Weights of a small transformer language model: 145M tokens.
Each number is 500 + 25 x the weight over its row's rms, rounded and kept within 0 to 999. Layers, rows and columns count from 0. Numbers have three digits each. The size before them is the row's rms in percent of the matrix's.

# down: layer 5 MLP down (transposed), 896x224, rms 0.0392, rows 761-873, columns 56-111
# up: layer 5 MLP up, 896x224, rms 0.0493, rows 762-873, columns 56-111
down761 095:499500498466495510521498505484555509477549506529500520541490473494477483492472504490508472480535479511519496516483488503460519490468474474561543535469497499509495519470
up762 095:540496502459532504514474495520465456489530482514497498491485516537504473513495539499527450496484479502499432490480442504513505513503502510504521488525470538529494471519
down762 094:485492499471471436529475463468532504463500536503496505452506538471509492456491489492483527475478512485468508426457499501535450454548511532498501503527502511492539506509
up763 104:510480538515485498485494489442491499480484525517520480486520507469503484538544506526468510517511544485454512503448507507492524478525485464524511507483478511482442513503
down763 099:474489474509469479499533471490508508524500464525515492504489494521503460496500496496528490509484508469472503486445449470488507503502502486532541507527480495497504536460
up764 095:525489470469485448512508529474457529512520536546487533510529521475466530486489508439518468488473474513464505487531493483505505474510498495511548508509497478530499496531
down764 101:518472515540495468508471524502524469524481464541508493463481482529458518506483532496497474509502529497513447530531518473446473514513509449536488461496503514530482492483
up765 102:509476521461514472510516535508490500526500518515533504514487495472481521463495451447486529477510528521475533503507519504462542501487496454496497520509466465530478479550
down765 101:529487493452537477484494542502499490471493509517535499483494484491477531541498497506576505524538510496474552534467482462509512501511512510486517509453504552482512523480
up766 100:500529508486484505541518505519474452488499500491523519548509459488503476503525493489518463519503504497504490499492502495477533481526521434510491485456482500505503520490
down766 102:526477526468507531496515498510527501514449465489467486478530477509489519455519480516503516473515525489493532519518441534512541479493459527479478515488509485525445495488
up767 102:528477446503502542532513475529480521454505521490477519508505490489533501496519483509506500493459505524459472517504495473484560527530494502521515482496440507491454507525
down767 107:493555457491487520503499532477520511504522471535483547500485497511500522484517479485496493506492523506507436553493472442540494541501487486518461540518500515493533517546
up768 090:514473522502508534511494521516478534487496490498479467496492574483493467499529482515519506529516474551520501471503538478489508472532470488499513472495510450487516464497
down768 092:500514435487511499478485507476534500457494505501535520496515496443470534470476463526527470524499509516478503495483504473504507534537550537500493522489476552519512505489
up769 104:549512518493496502489463504440484498513490518483494475493486459491471427511555512576504464495552506543479526498490518484488552475521534501491478552471477489493480465491
down769 102:568517507467454514530483510493475518535502484487481485524445473500533540521515459538519480509487497487513514503505481495544493474531475501489477504483482511475504477476
up770 103:560471489465526486543502514504524495491510562498464528496501527462531477491514477502533502523479469515484486498526456540462498502441484532538450519495477455509516541541
down770 102:531532461480509544491529483477506448478502505480486509508471486465498530473542483479508491508478545454559512488526540546517543522537536480501447459490494489431465489530
up771 103:491473494487493523475506483491491459502474489509496537531480471467578489460523457500509546532505495509504497542473449523536460484536503467493504496486510477504519518538
down771 106:487474523533519523546491539463492523498495458441484483477468511496488507493523443482492507516486500484489512468471512462494496491506565451519503476449498523526522467491
up772 105:536514502491506463551466475529516515509540516512459480518493469513513511514544503510553500500502487547478523485462535516529475512487507485501499477475521523510480474506
down772 103:525510490515499520521556507496461525513524517541527495466509496493505474508461512460515487442488471490518519459450519471497517495490477494434455461492550504455471516481
up773 095:487559501496489496497514487448461541512506515503464482531476505466524482488470510517503474535465512504474465510534494519517524516472534468510480521494484470486460461491
down773 095:541483469514506453522483513521511480490477502498508449478485475491499514481542470479508448451489471526486482516510501505484492488466488491512508448501532521489516481510
up774 100:467492507519552450533483541502465521492533508516446516467500499521515514492508474494554462507514502496471544488542481506483517505508554485510520497508426505487521457500
down774 100:475459491504478507510437491439517504551502500520512525501514513501506481504526481504497523501550526461485481510505474535474504491510525521542500482506516520533523488490
up775 096:527526492454519481508482556497471504490541493537461529492523490520472481482530518490489467504500462479476518468519505495480521540529492518509519487494511498514474536515
down775 095:477480455503507536482477486493522476505486467487468508527485526526503500486511475489521499518464478549510518479501453508484484592486517447518463490530538488516545517488
up776 094:472481522513511491540527470482490491482509527489472503534498493508501466526522464496548451503522472509445519525512528537473493513550484505512479562503465508478464482507
down776 098:484532490502466498519481531458463521476452545473479486470489501547484483463471515459487496479491509528530529529542507503468508498495506513464484510506483502512525560499
up777 095:506477493530480506496510541470494534507572492492473505501532460481480486446488487473500487497464523531467498529532455527503522498503504471500478526513494489458564482498
down777 099:516499516511478478490481500512477474498505460494520494442478455485513466506486502500526486510497483502491496507507527488508512470520503467504515486515472543497489520509
up778 111:526519519454490458500550514537449470475527527480536515503499522490512484479482519492499491495509544535524517515545533508524512504489510526525504520473457498470522496500
down778 107:504477502497546509467553492507523463510531499503503573485493508458477512511504515473512515493549514518525484475518512498474482489501472556495530501506514501504510482524
up779 100:496519558470500528496446510526453514508471485489467524524484548496505423473494488502467502514522533556507519493510504465504542501516499509481500476476501477499510471555
down779 101:541471503477508476538541565510480519508458505500490466487492505497509476514544519494511475465465518465514486527448531535508544536480482475513500505491536524473461493528
up780 098:528520539453506500508494479530500491519472460489500503538502475460503491469504495544560540482458490526521484498512475519524544491537549476508520459490506524490512546480
down780 101:458525498496539521498509514459490520533462481456479510535500487478503547503490510480482498506461526513496488503484480543508514499498501549485525563468472529486524512483
up781 101:498503456464455498472514490492471524553493481496469562501514481462505477446507492526502492515522493485534516508492531525501482520548501456513482508472506512513545532521
down781 103:543539484511497517485513478506498491573460507507477496510507515539477458541490482587516500522492498474510520516515474530502507542473493510496495521468513506483520521538
up782 096:506495524550492543447505557535545519507478490477512469533471453507522494529499491486513503472527513504477505506539512517529491524472506533513457493494473513524502510489
down782 097:491507493477504461458530501475501500538492524525526562510485502470516483524554490486523496496518504454508529503514493521523455472501514481467458482486526517489506468489
up783 088:504464504486507511496520484482491499544487517511529498536526504525509420462483485552509503547483507502470482514512490566517483478471484484507515516482516466481549547440
down783 092:461487487504487474486542517501504503548485498515462492450528495540476469470499487484487464502499510510556525514488458500486489504537503501468497496495491506495469493489
up784 092:466476494474506474512500511514482476519502540535494529511532500531522505504500483483553508563547481501495495501490488508503484476487462482541512502531464539514474465467
down784 096:510529494488440520471467545512448506488475470532486502512536492476549501481509548479512528522565497504527503505483503503496484494479533529507546538499509497536505517510
up785 092:514515474512489517513505506499502478523541501512497483504479468537479477530508485517474487549503469491505479499506518504459498520483486502492483523441483515519478468498
down785 094:524477478512515455500547537486486535491535507497435515556508517449478529466471527525483501512488512538474485467498507500472506502523479512470511511518474494519494553521
up786 097:481457483509489494488484475506505495483472532524478496526462475513491515494510515447528531518519508522495470551491513511528483518525534495526469506470459463490504498509
down786 105:501462521511467519519538537488491494453523444485529532508488535486531482526501455478447503482524464497478504484507532471463529505524535512478496504458479507480523539513
up787 101:516528492477491463526460531501489483512512487493465501476493460475497502515524450536572531480490500504481499534495487501494460483477477460532496481488522463461478490492
down787 101:507521482491536512484482451495530506519469472500483512553500568517498486487505490476521540498517504484481504489476511495485534507517513488457513481529505509519463506512
up788 101:522518500501492485506495518478512543552509520487519508496503404455519516507499491515474516478525498520493530521484541537513481501507510506513551525528495522526479533533
down788 103:502501499501501452482474546499464518542507477513478501510496520514508439499511558480437480483492475518495507464455494494500481475511447522499510462499552515499481472526
up789 100:495499555498515474483480524503489523475538516527532457535476483466501480480510484531517515527486463498450512534508567538495509552490556476527501496523502466515477502485
down789 100:490459485519487485524470512478503531490486490511530499514468544483491548473463505523488506481501514531516494456513454506447518498469503502532519492566524494505502482519
up790 098:479500518485511477530498525519498490470522484521470521529499464542520453474517485486527504534487475486524492506545522521474531483540490504516545478482499484461491516488
down790 097:477542485502513525517512492510459475504436493471497507495541498505474449545492516483504465488509532556497486510524467488502453494482475498460505477485501478491501480480
up791 100:499510483510522463492523478482473517489469532570487538492479458525508512476517461521503532485488494496487509527491506493554471521514497461502493490501492509501451501523
down791 099:498516483524527473517461473520514473490493481523479495478497502525586492513528523493499534530456497519501513528499562516503475516509492459508520501524493494545485483507
up792 110:492529506477530507498471467495503488512487484516505520509472509510543489488502514500487509492489494544448479484462496523521528508520518515519519458445486461483535529537
down792 107:474520451490486487502496518480480464495495483482507501484451525496519495494499450509496506552517497527461519513517503526501494515471488505438506499507511480485555489533
up793 099:490509507462534492501550505489488527532472534487483520502510479505543488521539484493525491506495510480507443525516504480469474514512504512489507457511486500449524529517
down793 101:511452472512527479489513473477475443502472495504520523505510541537510465466544495509463474485508485501489519492510513501527513476495452494535479518524521466500528470510
up794 105:506487494496476467431534474503500493511485514519508517522457534500516490501530508496460509533503501495482472511488468496539491521537427494523525519520488500503469469482
down794 102:504493486553451501563502531518528491497477474521458477496539556476484447482500464480502466455474491561480504487555507493522494506460487467492513454479528462480523515508
up795 101:523455507509534482474535501521507490508521499491492525487498506539520459506486517510471483520502493532460508522522456455510508496520558499501497516508445529525481525509
down795 102:476529491533493498487486507545444512524553528472500503547473485515450486526512485500497496521506500500514506535510530495520526514495470534517551502543529474469544471517
up796 094:447462489462504510502511529466477541567498515474486487514471493495523451501470461513504462505493517487486464464503489516473533500485454523506517533449510526495475517484
down796 093:520449502485482516498510493485496502506512520470472474531493525520457501487477525493496491503439507507526466507495503495514481520520527511464538465508496459507487500465
up797 099:499511519473496526474517478492469465569511493498512465497505502499516517447487545467520439506515524515492482494461476478459456482531518513505515511508490536517530489505
down797 101:512513513440512462461537506523499507553499499509466459450489534471529516433480494540530469561442485509447499475493515491439526492505479459508537520534513512503515557516
up798 095:474542540510511472489472451538510512473510525504505470513450485520507487459505497506552489506489529467500484503519500494476485493484495448471466444502504508498473473512
down798 098:498485516485542492467500496546516514496511523519530504485511476508497530494493490497527510500530464480457494480502523485509484464490473495328368479505503517534478501467
up799 100:531477462486529487504497469511499502552467519535488530496520457526482517509546485523514492546502513486476528513486488493492530526515499465540455470503490506522486500546
down799 099:502530525490527507478522516516457482485532454496512519504479503523519493531496458513491538498477485503509518499564486517480534489514525478463458549458534524504474506496
up800 108:499472475511511480529479472498507525496516543482514515536453511473520502477504507485519526485472501546492509506515514525447482483481516481507482454491498469517481494541
down800 099:499515461456506517507535496525479520501519517519530500517494480517491498504521512494520502535504502516535527514505535515519525550508484512359404465497491494591470510496
up801 101:525557490481485478497473488509480529507470496486499500500505532541478485524473558510521504476489540479474534511510533495482489474531546491539526430503499534484431470539
down801 101:529538554514473474493512485479485496464499507526501472563467478522499478523494521510517484528499465471514482535497536510532521515473508525526523479501496482459458528474
up802 100:508470474526517524496494476516505483512520496482464481470517505493501467500524489510501455503514531503493469482562509501495475482524496507514530493443521474507511527488
down802 100:513473510502485530479503512498488557477437545435498488486516528489533524467494560511499479487521507515503520471456491509537487519532506516462505487476468503463546523509
up803 102:506467502533518539462481504519523518481519509505536457514481535508503433431529492483549493507491505576486461486502531544465536452530521495510481521489511487471511514531
down803 102:502503483487501533449472506467463538473467531469502539532448499543521482471525508501495498510486454502507469497470548458459524532522522462489458546540510488479468460500
up804 086:500455493510508481496495453504523484494500484494494478551470492565501457530498514516495506496487494524524493461478513531486475522513457566521485536520488469509536460508
down804 086:534533449476488531525502497480485531462497539501474475514524517463539492499482520452477522524529445509499513469490509500481481435518522507461489513479498517496502546485
up805 103:523534514506507528535476492496481495480494530488465475482505472539520501499494509496513476493475522500491491479533513464491477500506535482508513482479476502470478493491
down805 103:478510529500500457491496481497510500540489469496519524487515559484499533526496477495452576491517505476524516525544428484511480444478506506514499483496496474519477509539
up806 101:473520492498480490510510502520487494479572523536490502494516509521515500462532498519455478495483507528487513492520456506521500516439551440513476539512464464505518475522
down806 100:528452493469457526527523497491508495484463519485530555450523544509505529517514519493491482474497504499511516481484482527489489467483499483507506451512534471467505494481
up807 094:483475507504515527521476524466506550502470519517483504491509478476517524499506503503523467493480493498497499508487505500452506507481504519532551473489492524518502516494
down807 096:477467495536492572509471489501503523487487471524485524468497492489515531514435526517472510504497498516530521486482485479464495498496510486490517465530481481544472526493
up808 096:530524502478497545478527489520467501505534474493498517555430464469495476489481447501505518508498492488471461485539506520502476511511482490492508502491482500480466491479
down808 094:480504496473463471520521513497474457507513526528494522473528508495497525489520528537494496572544537495487526502537490505463475519527555458490540490517486440488484489507
up809 100:435487509512440474504459537470513490478500496480516490514494496448519498505554452491500488495514508469516526474510493477496478522490496501512558527474498494499507502522
down809 099:500475486495491474499502498503503529464449558477518506520504514504467526460511508475497512455485455522516502497476465529515483473483445478480499428553524457544464510523
up810 098:497504516475510478535534500476524497502494481523448514513494492455505473487576485445543508504511501513493499520474490519514534493516529476532480520484469502508503534486
down810 099:480490524517520518535439518511484519440494491465519503521486455505539473523486493489525480459520501522537480495499488494446504490523477508491480457526489504507490477445
up811 096:465484503502495460490463519507492504528488459502492499508508506460497450511483486505490485545494517515489504509505486492456485475489493478494544498477473468516495541503
down811 099:485522530506536482532454495528492470464509514497514502495519503492535484523458475462477524481458481538497477501502523477472488512477497511465491536517492505526524534508
up812 114:527530503491487519501493442456511467460522518495522491510474509537501482460505530529530506494502508551449526534536491501502506523507567500507470548503486525502511463497
down812 111:496492480517531511478498517508519505485498521555512571526475491474542467523515488503538488509528495511521507481514498539471507495505491473530509473483509505489481534516
up813 099:517523535501501463507523524494513524460525541492476514486475477474532514548511464541575485512479508489510477485527463475486528488484491453516495459497490523510493544490
down813 103:516501523520421504523524503478500466507507459525491478478504522475477491511540487491506521492515536515514543526465488520508482487465489515473482520511534484495492499497
up814 087:484489540495503470516526512493501488533549522489477551475536508532462548510498508500500471529479497507507533528490463502519477453511483465489532493513443500511512491530
down814 091:473562489481486487517496512540504483491490576512456487494472505528502515497500527480496479478485475521523524545482527443465472495484551515525537462476477517503520503525
up815 096:488461450440515456523448549428480490478491552542500518506476478497480518512497483507490527486464517506497545497518523508500521501477477511556502507529504525465507537486
down815 101:521452535452527524508505516487504447522476482527528511446490523501533504530505496505482480558469529537476486478472461502468460543511473547507519474527446546510499502530
up816 110:468527518534536521507465497521503505469479510520495538484500517504545532505486505467496514478478496499441515446493480515511486520518524435506511504514462482499525477486
down816 106:487507540510505528498506512518525539483506491506515541509481514537493493487530501531515512478472462459481530491492540473519444511526478460518496535478533452481504489536
up817 089:550506482519481478520509482476518475494498546518458542513510523557520483468463518487531516491489476535489450484466480488472494501483476507500528505498486522495534496518
down817 092:497532504502477524513526529510544519480468455469455461512486499542520507507504496481517456481482529494474503515420509464502476487460484522495524551522461499479511500476
up818 095:509527471524469541499478483555497501521503506534500480521481470504491504476464508495559505535521516500497502529486488513539456527500498433513513518494477540470500498477
down818 100:495482554534482486491563583529543537536485535515523532528500508523439527499503506493475500491549459477524514536490507498476477505445505466520517491461496487503490490471
up819 101:438501493473551468494520556498457504526503473523500498558503498476510502523490488516499526515521489524472532515542489508506488477524529484506510454482487507482477484547
down819 101:456463473514519498485488500478492521475517515556521527499482498521476516508496486519464526524521516510488500473458480495494516467518514486521511515496497469525507486504
up820 092:515467540559456524445503497484469467512504483479462464531514518500472468446512547495499426503557454525502493522523477516501488524524478544489526491500520522492533449491
down820 091:484542466460539517523500493475498537457519537522519513499464482542502520564512447505483532470463508500474516505520503491493533508473521476533493498503426514457490490542
up821 096:503456507523470517490508471485509471496516497511520490484531460507575457510540532494530473511540513500474517507498481536520501484480459526506509490462496496521508504527
down821 098:499453501479494550541483539517467495509519491486509512495454526491536504491546470469517460496493486499539525439485473491490473469489462498478480484547487486500494496516
up822 097:492526519452514492458516461536489543507489504528470473513496469512506501524506488527508524516518496497506508472525520481516495509478543525504529522480454515499469545529
down822 096:556510462480492562465534480495488510522510533509553544515510509533471481507515548493499483461509505531546505485514486499486476457496523488530469487504501479520466487445
up823 091:518499531468534458537496479527493455512501500526478511483473504504498504527492494493532520532529504518458503517530478457550494490510543525576482520501506527520466503504
down823 089:498506514511461527542532484572524525505483504482490437510546495478507482459490521493472471517517499510487529528478490504515524499509452506533536527531484531502474488480
up824 096:505495513521541453464485505447526556460471498503525512472476458495534497529531546537509502488504478487496526505516493515525473494473502472526481501500510502505498496474
down824 098:569480490484477502504520523526524530468492497507477505532450555452512496508485519507526507485487486563516490493474501506517516505476496480570485491490516491464491503511
up825 099:519494528500513500507493494477497476465493497525441508550446533475504497482482526479545489487524498487486522475527480525487519485511476485530490506528506537482465518503
down825 098:501481530522502512522513463466518473527489498471489532471481472526483480505502478526472523483564513481463526551533516517469499493495524514488482490508489518538498493502
up826 101:480469488513487454496503513508474517494561481486503439495464513581487496477476513494486501495490504523484500525515491460482523508499550442512488451466490522520512502472
down826 099:516527474525544475500501486497461489475480501472500503517469526483572501500527490498536499504471509486519519528539529455495468523487497498507519540502501497484537507479
up827 104:497515437502534449519493484471511529498535519459503495523470523530469529482534507527492545522468466487489487490557533528520478490518478463531499464537525521475497463461
down827 102:527496517484547493492513546498507431479488499529519497466471494527482474517483478482507513507506508489448508460496475488515516477523508477519496545520485522473478494527
up828 097:494561511482466506497467494537507544484497528502490532556497417473499483473527454500506519505537503541496513526521462510511509532501508476500484482484485545456478506538
down828 095:499504464472541480551509519500505439483467486495492489522481537477512520530533505518504529477507500511523521509463492453491480486512506519424488524539490517489499496491
up829 102:532530543466551514499491464492493466534549508499447478465502528478478446517494517527484491492542514534463485482501534523535512530520534477507520535465503520473470480495
down829 108:503470536484484528498486457516440468517471487448533464475448501479522489478512490522511541485498499484548476541511499524497556502475511496485526546481495479506526469511
up830 097:469535499493473525489507471501502450524518494459483463533512518535550458513490520517493503500484520498508507479465494508462496527480482510500527517493536443516507498489
down830 099:530461494524482478523508519453542475511496531527524518534456503511501454446463496511516460518515453451506517463502483491557525484534504488544497489495520523495520519470
up831 102:481504478510464514455496540515520486505534537556473526540494514506478491464523533462496517503485507502490486535497513458540532540486538497511520512502482484451495458521
down831 103:521505507517537471472469533469499444530501480508506523473516458507487525506517561465496552452499539496526486495506505510503494519487502459456488449561501499547538451494
up832 091:515490489499510507473460501506468485515495498494459507477521472492434496524523537540508508498517507523526515474492506539518479453497497507492559441543482535487501471538
down832 093:496501511504488473527496516492507493488491441519529505535546526506485511451530498507491511516529513521503560496529475520485520441530505487446502477496472489528511504502
up833 098:463481508519489487475481524518516472511501523532539528483478537557534474516518477506471519495512487543509541471502500492563481520491522503503505563537478505518516482543
down833 097:482474487467514491488497520475506475465461472477515497488470560482493513466509494533484478510477491496502503529490487501492439502566526499498433484484495521524490441509
up834 094:546520495450480507495483505519495510516559498501510520456523491512463488482530431478500503491481533490458455488471489526496513506512491480488480527493494482510502496514
down834 096:505529505434475530486514493502497511481529495511523504511502550480460516451500496514504467466500472480531535468538479484525494466496539514468446510479492483514511533477
up835 097:523558441482500517518491487494503517511484492537499490516510502513501480474513450495517515516521554538457512489489488508499517496515488478513471542465456488469513526475
down835 102:482490519530478501514474538484481506512504483486493493506534503483489536456505467464479510505510444482525468513486486498549461477518505495447475514512512474515480515520
up836 093:500506449479516486508441467450491520499502530530473518495510500469492529473511518510549492487523499545487484522472482561457514537482506516512535478516496457501465537538
down836 095:499487510465518495473454497518521486534491476533522494508513519485445545527512478498492460500512483495534482465497493519474472518497486507421516514530480481523486489467
up837 101:526522494519497485531521506538481478534529520495487478512469491497568514492491523481473490491482480490501509516538522498536508501483501495522467491462503530477478500449
down837 100:528513506553502493515480502479486520504493515513508522472481459485434537509514516494493493508479534484481437476463470520498558548494496504477476523492466500472484494483
up838 099:462501446503548425503497498452439495533504507513509541490515516542506502530455519477489512500457536487495515525510467490478480505539508485508475501502501489477475520508
down838 099:540471526512482492493496496535522496494475518490478441497489544511495481494495511490504481485464535511510504473508478541481531520462509468509555506540491457478478524491
up839 094:534511532523482474493502459474470534540525499503486488477535505525491484467504454499521523464532550521419491465502539510528508505522544484486528521490493519474487474505
down839 094:551557522449498461498535506558507499517492505501511463512480486470518504499512522498458496493482482497552494528510476483485493529509520509553493500516506501484526536489
up840 103:505510526531462513481497463505527513514538537504489499536500505512551463503523502482526536485502531482484519506505479502530505477491560478481518529490490504518497509484
down840 106:518474491474457495506498511517509525506482526518511490494524536467488545486507470475511464493471494476540544467496492499474521520536516524480527491482511460534504464464
up841 097:493469451465513527476481462562512442518497501533480517488490536533507491518510542509506489486508512508511479533525489497498480524508473482528465476478451526485511443536
down841 095:458528462480494507492510493462499507501515482518482468513498511504554508484508537510508492510497498495490532493489540515482479455522469473449537479488531542506499520505
up842 101:489513532523498444513511510477523509520507470559479512532487513502473500495495486454519498473514465477509508539501481503517506495485536508499535501475494509518498480504
down842 099:472495466465460519515501518512421471525516488516495494500469540538473526496562469493490496519490499464470527522482518518473497527502503503449512480517534491516559507514
up843 100:538495505465520478452536488544467505516513503486524583498516502503480488462556485450513469492532468497504507509520496476498523501543528493493537512508465503485516475508
down843 098:531471475464522501510507507491531514486522490516487498456515477480549481515441515494484449508518533502467495443503489492468490554511489517518473460513515556454524483461
up844 095:480502494493547474518506487483486501539476524536513492540469445547553496468487458539499535491547525537492511499486496477491485529519485531503439452472493497493497458549
down844 093:569520507489512508534482499502521504516518502512502420526494502504499513517525509491505497495450433505539504522505519472536522469501536463430494516522532497519486520487
up845 103:474543494506535494512504520462500516479487505514515477505517445479516482500531491492507502481454524512470530521481457480485524551517448542505482507499458486453516515527
down845 104:488539497524498511471503511486521505523502478481516483469478528548479472488539462487505460496513502479537502502501471527521504486475526510478479526480467475496566459511
up846 095:522536516513516525508487507504459451552478472494486497530467481554550481509509514547523503552475468526510518493524518486514455481502471484501473541458513527451529519474
down846 097:476504522567461475503460561493521503432502486504493475528506472515485551495516506536497449508525504517525551461461488528520466529482509514521520487518459488500560516536
up847 094:487502511490510538496536510467507466562513531508497491572479465501478503473494523511533541503474510474527460521505442447484523490506507482509486502465480562497532476487
down847 094:505484517504487551540474526515524505422496461481521473543489490496526506475445451546488503471489501490479462523493474479521523482508511498538489512502546496513519517498
up848 099:496472508444493465519507519452499530493547509525455464510503503495496507527520573515511485526513505505489495502489479505504471561527494516491470530519465534505486484491
down848 098:524504535507522501490547488522519547470507529536485482473498508483522516502510505502504497526513533521531489485519507482498484509510467540525481476492500474472529569503
up849 092:505494508503501491479508459524466469517502494480461519478513479544524459480515510489507511552537498512461472506535498487547475516460501522521510536499498435480461459525
down849 093:507501537485524509505541484480527492516539514538479479515488543541509518523511488492517541507512535453509476496513513509498498521555517517499509522513473471489513522512
up850 107:502492465497468486502520460503518506478467537556489522475522512497493456495519491518464486519491505506513540518491462500516506531486457510523447517486486481528529534521
down850 106:509508482483557540474469549449519469520507480457483504517486492514487481523557542546467472504483467493492536474500521457452505456504523526550454488452473506476502485491
up851 096:508523507469475494525496523486508483527503517498466535506507537520492466504528504500543530525506487535482468491561467530510482483545498460517534489469487526495521532518
down851 105:502477504549469538493520533529481501468503514541524477517512521439515513517510505479527504526454448498517521480457495481508482477550429489515487463488547505502555505471
up852 086:475478494524557505493475462532510449491542504471464493495493543487495475501490507524490502509522528521479487487540496501463485527486496536515523531530489563493504513511
down852 089:545480485517471515482500504533497485502523485487525510503475508478488480497511521550489533497529437515500530528497538515510535483475462495513486560536469504494516527452
up853 108:546497474507487523459550524496492464486515536536488556529493506519542494507483485488501517572489478462461523487493512492494503520506500524541451492480503489492499518490
down853 105:552542490488485467544527482490489460529526494488567518490507521490457529497490494461496515515490516495518484459510509475494494498490500488499475459505462515518517497484
up854 109:540520503529487502458485514527473440492514507502536508521458524495493493475531523548557534483520488464521503497512475512488486471490514515518506485508490505483552506487
down854 110:508546476503510541448547511487518500510505451527534523556478485565512462502542521517530495529505500463464501511531510484497508512486522483482516511512530523505526529523
up855 094:536508479466520483532477489452474496511542518488467525464488544511500485508473490497491548476473481509535468493520475511541469516494528482529519500555469482494483544513
down855 096:500505487504523474466482505476511519479531523518524525520482506523501465451526505505514492484514466491496520523529492493480495532506539517528459499531511504540493516480
up856 100:500501491489513480447494450473503480480484501495490506507492483551499489521524501466492521511518530510490455497533493501528458516496495479520482525466442543502503485513
down856 101:485501506475481517511505478510568464522496484499566461500469480507535533500472517507559489507485502501479496547463504499490488530516525532476498505491471513485495482522
up857 101:526532513440495571515532496526492467472518507529503535548441481480518497504538496539545534496518468513478479515490529507536482503483519458495468478503473474477530507477
down857 103:462512498544485502461525523506472517500516473502469513482523529508476475526497490514480512476539475518482469541488500458489485535485490533476525502490479479524502472501
up858 104:451498526518546464503488563493491516513516532478487460511520499464521513505524433515522503531519500495482523507487519488508508494514539517496564505523498498514499518500
down858 100:453491448506525477514474502501485490494519533515530513468499507537468507492529468468458488568474497448511514487464497427481501482525489532502519495532488478504485474489
up859 099:537491455474546470491440465462453506502508495534484513482521513514468493482507496490509524524474538516522498492555488491516523499487541507505474515466470530520463508539
down859 100:505496528520492527491515494471521454491492499488499504488514499529480490514526511543488510504484531441506517479448498508490513532493510444424477511545469481509534482506
up860 100:494541495516487465476473477487496489497495496532522487503473487518512502496483492527473505493474532526464516553542520495524479460495480463532495549515465475526466529479
down860 102:522497496508469521474547511503536514497490496550535507520495512522508496509533497499534480504525520515505477552494501514522501482466517563501517477479454470476507480563
up861 107:490482506482465496485529487518490449475495581549500455494503572496498475509478482506499492479529505491483441472462479459543488498490518456514502521439481508531453505503
down861 103:533568491486509471523538525526476484474505499521495474464545515513505486506480503521546436492473502477467497504522510476496529479462532487499499523472508504477500492495
up862 094:502533529491525507531454499507456532510535507462523502501489493473480482480512489494567471498491493542495496494518497506506481501538505499475524538449482519493490528527
down862 098:441468521468486463503477487528531491488514515471512513502516503508515489468448517513498461486523500522486496524440483486499462468527498549470485509552489492507487473474
up863 096:505536530493512520502478469520470498472499496476494523494432500493487444509491504548523455493475495482499487508552455498472485561473531455540478555501493515489533511511
down863 097:558510482495476490481505494552518481468506493460487503499536489487532514498506486499484483500496487502503484481504484533458508488489439492420462531537511502510508503472
up864 101:547560460470493450574469471509507464468487527487476466497453484513514490493528500526484488503516517498500452524509509492519538517495506512517518461466464465477483536517
down864 101:522463514532506483517502512458484525544495532519526500497528479474510496478493483508516482479529493418467532471506486519463478511500487483514476501506527462527515540461
up865 109:494511505443545424514509525512460446532514508502494499506495555495494477441492522474506468465455493503498485494539479534486471500489491508502500494467491500519499517511
down865 107:515475491496520532485515492481517513505526507527481467486478473488522484499484539464516481522472527522530511489527510464493547526538525530530483509509485514448526507555
up866 097:493510497491576513521495524489507516490478496579506505509478494536510516502504523509472510506526531492454493506481451530500489534540523458544456497466465518490479544524
down866 097:522541498505502526525486522458556475509521515497450524501523505505541532512503523481452508486494531491525465511543503485525498467497476545514517486494494501462518515490
up867 093:476501502520491469494524538533499456505505494501484503510428524518534498472530524484489454499524491462516435498498511505454497496491490488530552524501475493516437501521
down867 099:502506475521486535528511498556478503466543492494522514517495513461486506499474493502518499513495507490572530502460490477531496514511535500484442498507541477495535517455
up868 109:493509489470504461499531523476476505528500509531500547516501504504503506492491474477498512495490505481479494505515513518494503494474471491512525502496504526493439472499
down868 107:581504544502505487510516490501485521474513535474490525478511482491466523565505472518525475525484520499467525490542526515505504482453495494548514501495479475488446541506
up869 098:504515448552516503490441478457471530505504538482490484512513521487483482489496506500502454529506474481513494496517517552527522517521540490510465513477507491509479484534
down869 098:489492499491508459505487541512510513463514486499559436497479477524523482497549501501457523494469486480527489526486514453458500508551494482456473480496520528523507531473
up870 109:522505478565496472526477494553476529456506548539502461515516494501532491466496530453504507488447508545497486539493516464527530490527522467525502497511469487482478471523
down870 110:491442540542515514504453499533486491538504506533509558515522506524541480501483472510467479532510502489499487501487478487510517492491516500456478482478500527498471486502
up871 105:473427486459478488512502456471489469471536512510485453480491518559543489511545528501528512503496468484483470489469482546487457571476496484531499489499507515488484500509
down871 105:530456495483472474525503516521486509522510509461526512445522490514480495531463479526506539441506462482504514486571500462493504477489517541525494543513490495447498502507
up872 103:535511449476473534470512451511507469479540469542519499536471486480498495500531531520502506520499511483524497512524495477527528537478533514537519492493473499473535484467
down872 100:535525528490497486437499492521494488490454490457448470522553515493464538462515540498476480523492510503493491485490515502478482559493551494507490529505540542487490504471
up873 100:520490515497493532470496542527511488488509484478502471503423492491524496524511510515526428489525511491484513473465536495488487563520503489546495470497493514499484519513
down873 100:487487473548484483497508523492535530504486506535529519524528517511487456468507486491508509445526524475475524511498520490514532520510504500505536465511521517513491508507